Weights of a small GPT-style language model, trained from scratch on English Wikipedia: learned positions.
Each number is 500 + 25 x the weight over its row's rms, rounded and kept within 0 to 999. Layers, rows and columns count from 0. Numbers have three digits each. The size before them is the row's rms in percent of the matrix's.

# up: layer 5 MLP up, 384x96, rms 0.0745, rows 293-324, columns 0-95
# down: layer 5 MLP down (transposed), 384x96, rms 0.0745, rows 293-324, columns 0-95
up293 084:506512511514476531441493499537498480494508491505498505490482552498471503467510535497488516492473531511493509509502547508525456513429491556508487508480482504497499448502535505492466523500530475491482546490472526506496484484464496476534476511508478464483485472497503487579494518493554474500
down293 073:478497515543514522516533530509569515432542531502518543499464500499506514487506531482516539500494506518495494496526490544486511472498487502527495496528544510474547498522458485499477534467468470517470485533488489526488480501480485533466493548469494548488478495529522523485496520502498464491
up294 119:500484471479505499516497542471518524505486515523495501478491466476514488540479503523527494496526493540479497482523519509470527505515525526458474548477529498450490530451510550484524502525507441521508536518471493466454482496513442517501509485540485520526457513520479483520521463489512537502
down294 134:512534472527552515520455494538505504492524496488513505514491505476509502529444464492516471534498503514474476500503484568515514536488478469486528515510490493478467504482525530517481451483505470452500482548489474526486493495490465511535493528467546531466478538473488533482488478523491530510
up295 101:471495550516490519497475542479503494559479512509462532467491449493519523504508489447484496511500469501468481531483477500459514445482507504526478489514554502532495487509519504549507546493520480466505485496479502488507508510454514529532510502500536528492533493467548502546482526479523495488
down295 100:460484522511453514479558475507551525499476486488496504502515508488528493500479478471519475520466474485503490492499495460479511463515499548477540498472527499495500531514482510454539505483472507489523515513476502540474506531536560481503514487506483465529521488536496512467468458516536527549
up296 092:540498470485463489500533524470499456528532536499434486471485475482480480555480498539492501481485445508489520431500500499507517479473507503534481519509506561515498483483503503510470515478478494488467536506525508493483458491530507514502459485518477497536486524492542499494461496503518479531
down296 104:503526472497484483460522501502511501513501555476465544495503512483495489548502532523497498463517499533478519516470518493492497483509497535501539515504480581488530484464482509505486457492457511444537474483498459506479527496496499456496451478503478485528517532509541494497486499490465451493
up297 101:531489476521473503464508490502474463510508514525450525525519510503484519527543476505470497470516513525536488494459519494515561489483470513523506492473534500505451532523459577507486523487527492508501500553453481511486473515480494467522523494460459471516525512498522524498505512509510500466
down297 104:480442501517514496487475516468541544451515513503546493505489495472489529514493504504490509498489463463532513523496528508540442490526479532534505538508500491468489490482465548485495509514520506482532500495519555494530575519480503525529504513519510484522512508522504508514498533502531548470
up298 099:503475455513481538507525467473521470509548479484456513497471490454514459529469521500498513481485499515493499490542527523554516502485514486545491496451499470487450475462562527509533517545503508481484477515519505482520508467542522515499481518531469481483517499462512497477481483487523501506
down298 088:516520536461527497496489454490473454533466517490477555478514535511480513472518447494492526474510516486515512524503496446485482454513492506501492497492552497445508524419471489509514468535488485506492517524483515526532505494530502489514509493479507466456502495482514489505512467464506488480
up299 121:478518476447471532488526502535487548554490477499523473461519513503505532525541481485485471509560490484493545498473447463523464523510481519532498516508534496535471458484540499518508562494517489518482501475514464479514490468513493503504496514492532503470484494501478487503516485487513475538
down299 090:485529519474501538525505537467483582531485500474508447489495518506507528498489491495535550559524482506520523538499490452532487534485480520484484497521500487489485511502514484497486511490466503530503508479534495552502503506469519507504471522457452496481484469531513494437503496505525516512
up300 102:532516462485561522494460498523517526496506508535472500551536510496494503519465462470464477486516513467511524504506502540508489510472516513520492474437455468504515500502538539477510493506502515516465504498531516512505459482532459523487476496522519512484494486500473494563466458513488484465
down300 103:468496546461522496459498499509493490489509502454500497544508497511465504504492523499523502497519504493493503502509532552429481526470527524550528493450540467528527470483478495478487452499521486508507498463523492522501559531520539528465501526488497495498487546514493505510526491466490520465
up301 082:483498527556495517461516493482502545478490519463455475503527510465516466497547518474508467467515498488459494537521471492511499490514474506496482506490518487473509539493506516537507498478557520495515543531529526524501462503487543499475447469436510467499489479490509516475526498475472510511
down301 079:524515476520511575504473536479538521511527490516528484487489482497489520517491476495533499519498471509529473501520525535536472504504529537489544498496481498526505480526486497468511471543482470498527489517489499499504492520533470507585518510520519506516489510519510498561523521529531500563
up302 107:486507513510471531492532483502486540521515462566509527489530485481496468487491485548497471501531505490551461492507487515520486559530521483489513490525499509495518543516520499459469458530478537517486522505494485538527508493464477503498492453534485553529520507543501499531501540486495519488
down302 119:470525532511493501493512485473495504519483501499545510504512533485483518483523541478555523518521537547509490501487468513486511504499535506467491536491485532538515522510485508525536515516514511516427487500471448486496469515528527501497489491450459520470527516512461459512463510524543540517
up303 116:511497477470481437499477528510493477494500515525479503513538517513499471515468512505550448500478529516517496483496471489484432486519524471507502544521507507542482529526478511453514508505491483469471477507534480458503461498516532522449523507489512477534488455476495499466522538465511515505
down303 115:476502520456478476497497491572520507505519530449504495495481451492477466489557513497510499487512501523536504483511516544515505530512500472532505462529518460474514513489507510536505507488505487518554470516517466492467468532487512468529490504487506490487528525470543508510562495524500494450
up304 094:487526476458497460546492473536494485537521482503498500487470471511482505510491494532484466479478493522467558506521489479489525490507500515529487493472515459485496506505510480525450516514510488479481483502465499558524533482493532518546505491514497489457493463512548565462518477519464540497
down304 078:517459536549490494502559500492489525534489528485490490494537570514518520537463513529543521528493497530471468525484478480472452520510509473530529550534491494482497488497515534511537517479517512506539537484502511492510462496499494511514518530476475503511535500517444463502503510502519511499
up305 091:515498533512509530488514481457517441510485480496519513525491492492512482455496543530513493485523520489475488517472477484451472523454514526509466517511486460508489509473496493535480503535501533496504486477513534495531436457483510500486510478486511514492472479521526437455520537508535506454
down305 074:496520484488505490495505498522497521488517512519489470497509487495506522537497463518526505423534470472466506468490514472481506491514479486499529455524514472473458456548496494487493500449514456477522525566503540515473540498532539507520500520522496479516533486475509506489458486522458489475
up306 104:471448527528488531520506497499467518501506506556506510499519481515512534521505485457491484474468492477515485496494514491503504492477479474561529468480483523510475460531426534494484506513510482477557505465487519522491497483480507557525474471455529517493514533497487508525505515506466534467
down306 102:521523493505463522480497501517502479531525541459499446515487452466507467465476515474509550517489476490494497455475513493467529506467480519486482517498530525472495542469526545487516492470500503519448486489524511492525499498472515451481552482479494483505484449509496470524494534501538498480
up307 110:502490506470519477491540558522507491500511489546493531487524521417534490486512513510538479507500509477484434459513511499506533484484502504537495533505476498498495512526495480547482540525484548528480477473454483494464498446497471513547503509499502503512510477505474526507509501517467484483
down307 119:538503502499485481488491490499492486530475472513508436501520503534521516523458541523488549481502505474522538502490449525545492515496486504478468520501491491543499515520479496507504485563519494472527474488469514565526520476519521499496516519502477510492457510475476492544532473526484553527
up308 103:481459499511530423480465515493514499522540532507516546549524504509515503530481498495503468509479523471515505534471498521490486521520434511538504515446474520551496532507518466531492480519473509490506529541517486489519499507472518488487530507503516530469512492457521490503551503499514479507
down308 087:482538514538458515511549521447512529470502508503507533490467526517507506517480474519503543477512478521456509484500535468513499486483456485496479497490504490485511485479462528515550526499494519529530500500539496517496494509520468427562530494487541515498472560481500502524500517492485509502
up309 087:512538468534506510475505513508507474487540486472509487480484489479523561481491450496488476524528548504472465474522494489463525516478530492513519487499484444518451467494499451552463509532466485529524514481506503489509496487515493482535488515456497538489481554481534500497488467489515512510
down309 095:466473485488544492471493492485513543499488480452510515506486488503507485554505474522479518518464507495505552487513530503449487502457512505477485537490552488508520500512537518512507534483530478477497522516482495530506508466532506529509501531497524519568502520439530492519543526516479461479
up310 109:471511460522477506474494484500506523488525478518500499432501458482509521501459536521509545499487494499505475481465509478514499479493473476467470511478494515495510534543474479479534547508547478511497479520516469477482534486488485507489519520569460468528529470480535473549520508477508525504
down310 107:497536524492495507554488518524508521489495495530527504516484524519531492522538512494477488469523503506517474486477494499500523513538539488487510483516507521537539519507519501539496533567473452489544490470513479470488484525485511501500503491552536522442498501487543495499554484508460510441
up311 096:506530473514495571503480478486478495506521492515512527462580479521490543489495457518499508520456497524503500543499527487500502491479497486473488455501497475518495478509540454480511457508503513479511516482452500476561486453476481494483526504507497528504510507520518483502481484483555477532
down311 089:464518520480548458483498526507508502511503503513491474490476528539542489506529519504533476510526497525506506454499510508510502547488497485490529504534521478472517492522533514485487550451505551507513487482555468564485530492492498481546479526511492513489485461497510535498503492569483472484
up312 099:480520521526506479515477467544480476500486504511495433458526521470482520525515491519535499499500510495518466502486494499521507475541513494516497537478543495524506502492501495468462504493495470493431487560495511488513445493502488523459469513514538485500481442486470475554517481479503514528
down312 108:505515502499516439490493519458477574532511485500473535505508433504499483551476482511520495470537477506439506507465515466510509485485519481471499524503498504464498489508510485513508525502532459509490484477523508481533481497545520484520459464550501482546515532529497481493524507518502502497
up313 101:477440490542470497509502479537445510488470456476460520472524507510489507534469481489510520504498500508480514513532547544469537475480497504537487549451508515522536490457500529506489499500516512487504520512506548469498472498527507462520500472478484521524498494482564521504528495523497513489
down313 100:472528516525469469511502459522469514469520486505457522486492469469462479495490514502468514496506527520553506507511527523541472523473505532528448519485487476517486483474507507482502472530496465489484481496528472511543500545518501487524478500558513525574550517476478492480503485473494502499
up314 098:508467464468512527495513531544534479492494520530479532513497517525504508545518505483549474525516527519514480506497513516486511496484498503537522513478491505469492487467506495526501514424450507486522485488447508497479476453515492494510536452518528519463524523466447516540490493489531506534
down314 099:506476545484462503521549515521494526496515492505467512519492499544528476491502490499463484492516508510523515532506432492494538533543469470475491548559518481510514460553514480525511505571463525518496510468502471496511506452510509487517494525492512523503533484502509497471491471494507473508
up315 111:495495476515510544488500495507439480475507431526480490513511523511465506546504530528512500491516536465486468525533494500477523511491523509494500490447469508489509525485509493539482529475520515512480477521500522485534522453487513526488495496546551550482516486545484505494559531504470524502
down315 115:520529470460518514537447492511487467477495458525497516517487504508510515510485492497486495535511493524467505554506488505517507517532513450528516502504500452533506508534456464469515500512486485449466498499525516515503480524516477510487418503483502454501469516501528485561482511533508477499
up316 100:488473474457551485507517510547469490488485484496522478550511469487495469477519486502474486559506495503483483481542471463473476470462494511478479495481501505509515475530470511484527449533514511531498522497495512489505476515509498496472467511498475535514459468529489536513543501445485546466
down316 093:476525512526542511542500505500518504497510509463504491504485496512537509472479527481492528556494477546527477487493441506478473489475497505504521508540481492496432491527506477491488472480467513500559452527507480497478481512454520458515513521540513472506468478549522506492533487507524531515
up317 086:504512498485503517444481471541548495499511550514494524531500520481497513465468542492454494513474529511443497470476564493505503494481523478491467520545520507517486480450509499532474522496495474486543477468481481519516496520513513505477472469502468540508521463507510534513488512520514502545
down317 075:506500500518538497515472488482550485510480457487477530517509528484509507499487454493535488521445537500543498506510545491502490499470468523453494519499503491493519529478526507520482442471501525496477534554521516492467540495510510508476502514500547465507522491490549520526436482485471513488
up318 103:519510533509500483505448529479487515486469487500531502518495477502477517505441481471513501487518523519521514486476476526508495531474504482509495498476527517517504446466520537518499530541482514505475518511452460475467509436492536495483553484551498503517478489499483490560497532450504493472
down318 109:492472481496448537546485556478481520470514476501481525472473517503514505478510510498534512538486477481498471463466490454512469551532518483497478478476569489517503502489505483511485449478512478490517483511486471511530558489496515528538504475466532487467499509554486496515500514499489495496
up319 105:506507504504440487520477456508521504527506503480548475507530526528507481509483488474482513507518502514494497451501481513549509478514457492538509493509515470470532538474525474488521504554474468483464504536470469488457462456522479500498479540507498493548512518521476502526510474519500442502
down319 112:533499485526462526494488461482466449501531518538505496486511432525495508519524467512508490485518490506500538523476508506485480469542501458495505495474482526479520513506493500421532423480489478526489489512516514533509478457501504506495494477449491470479506528529493489523493502525512514527
up320 102:514515520469493545456502478510551499522509504508479496519520474477509536467475498465525470468475472477496523445494470550528452481518506484482478494490480507522535499487498457509501485501527482462512504500497470527522494532518463474493471512565528477502489509506485482514520541452492453498
down320 099:478472459508486494468500491486476512504487505509497478524513457558466497471465490499487478464501473522472462520506475488474496495468503493499532504465523513478484490486507518531513492509532495468501558505496442474506485503497527523512540491517485511520534504559514450475449501497506560454
up321 093:527507452492481500487469520478479540491509534507512512487524492527478560439534490453508520473496509492480448486507507513520504503541464483502463459540517473510486503431470500533526493533496524513498475510480556520515504492486531517504519514537466528515484481506515478471519492490481478504
down321 096:492515540452469494501467488486556526539482509493523512508497502510493511496519538505469494476506466516481487498526530520518492517489509550505549529512555507479523549485502503511468499485558523457492533496462507471443501485505516517482506527486449507461539526488499482520522509490519538495
up322 094:517562491528458494517484494478483465469496484491531473465522535508523549489503505477489498498528522488515499488504536517522495446510459536492465501488509495524495540550516494462447500518515507481525494513472540513501503474528487511496520502477518515459464568449483499510503493491492508543
down322 098:533497523501515491533537504506487516550485482496482499531526533498472527498545485530453534506482521523533498539510545495445514487450495489517532528497500505514505531555509511474485472482515539490510474478496525483510510483497570480498520502551522484502529480533542527492536519505500491510
up323 096:498485490502497450504511507473495502495545505531453480567513501474521455517478458492508483513448525481489516489510494501494506437507502495460492516461505481540495491536460502541503474477522521506482536492499512517424498498512509505485523457539523491475496506534543491505498474515522504524
down323 090:525533494533529479490471501516519521515526482507477518482469543453506465469508471454518511532514485465496482472454547508531512522523495525539523504481510495521544471505463491488486485507477491513511495526512483468527479503505499522482486512489522545477488518489484533557543542477503458552
up324 095:525445500515484518499494491494508505477542413527492516477515473518491485499416501512506479479521500510478480521532497541499535520484508482546481486517539540508481480481480468547512509466488499529524511515504506499521488476502494546527526554513458515479492474492492480506507487482484526507
down324 091:428484488514505507504514492465520492451495468503515489469490467492511484467461493480469500501484526479483513486553508478520466549476510488530530525516542545481485493500533513509495485458479517496477446492493553533517490542511489535518488517511475512483538515474496507531546506509462491495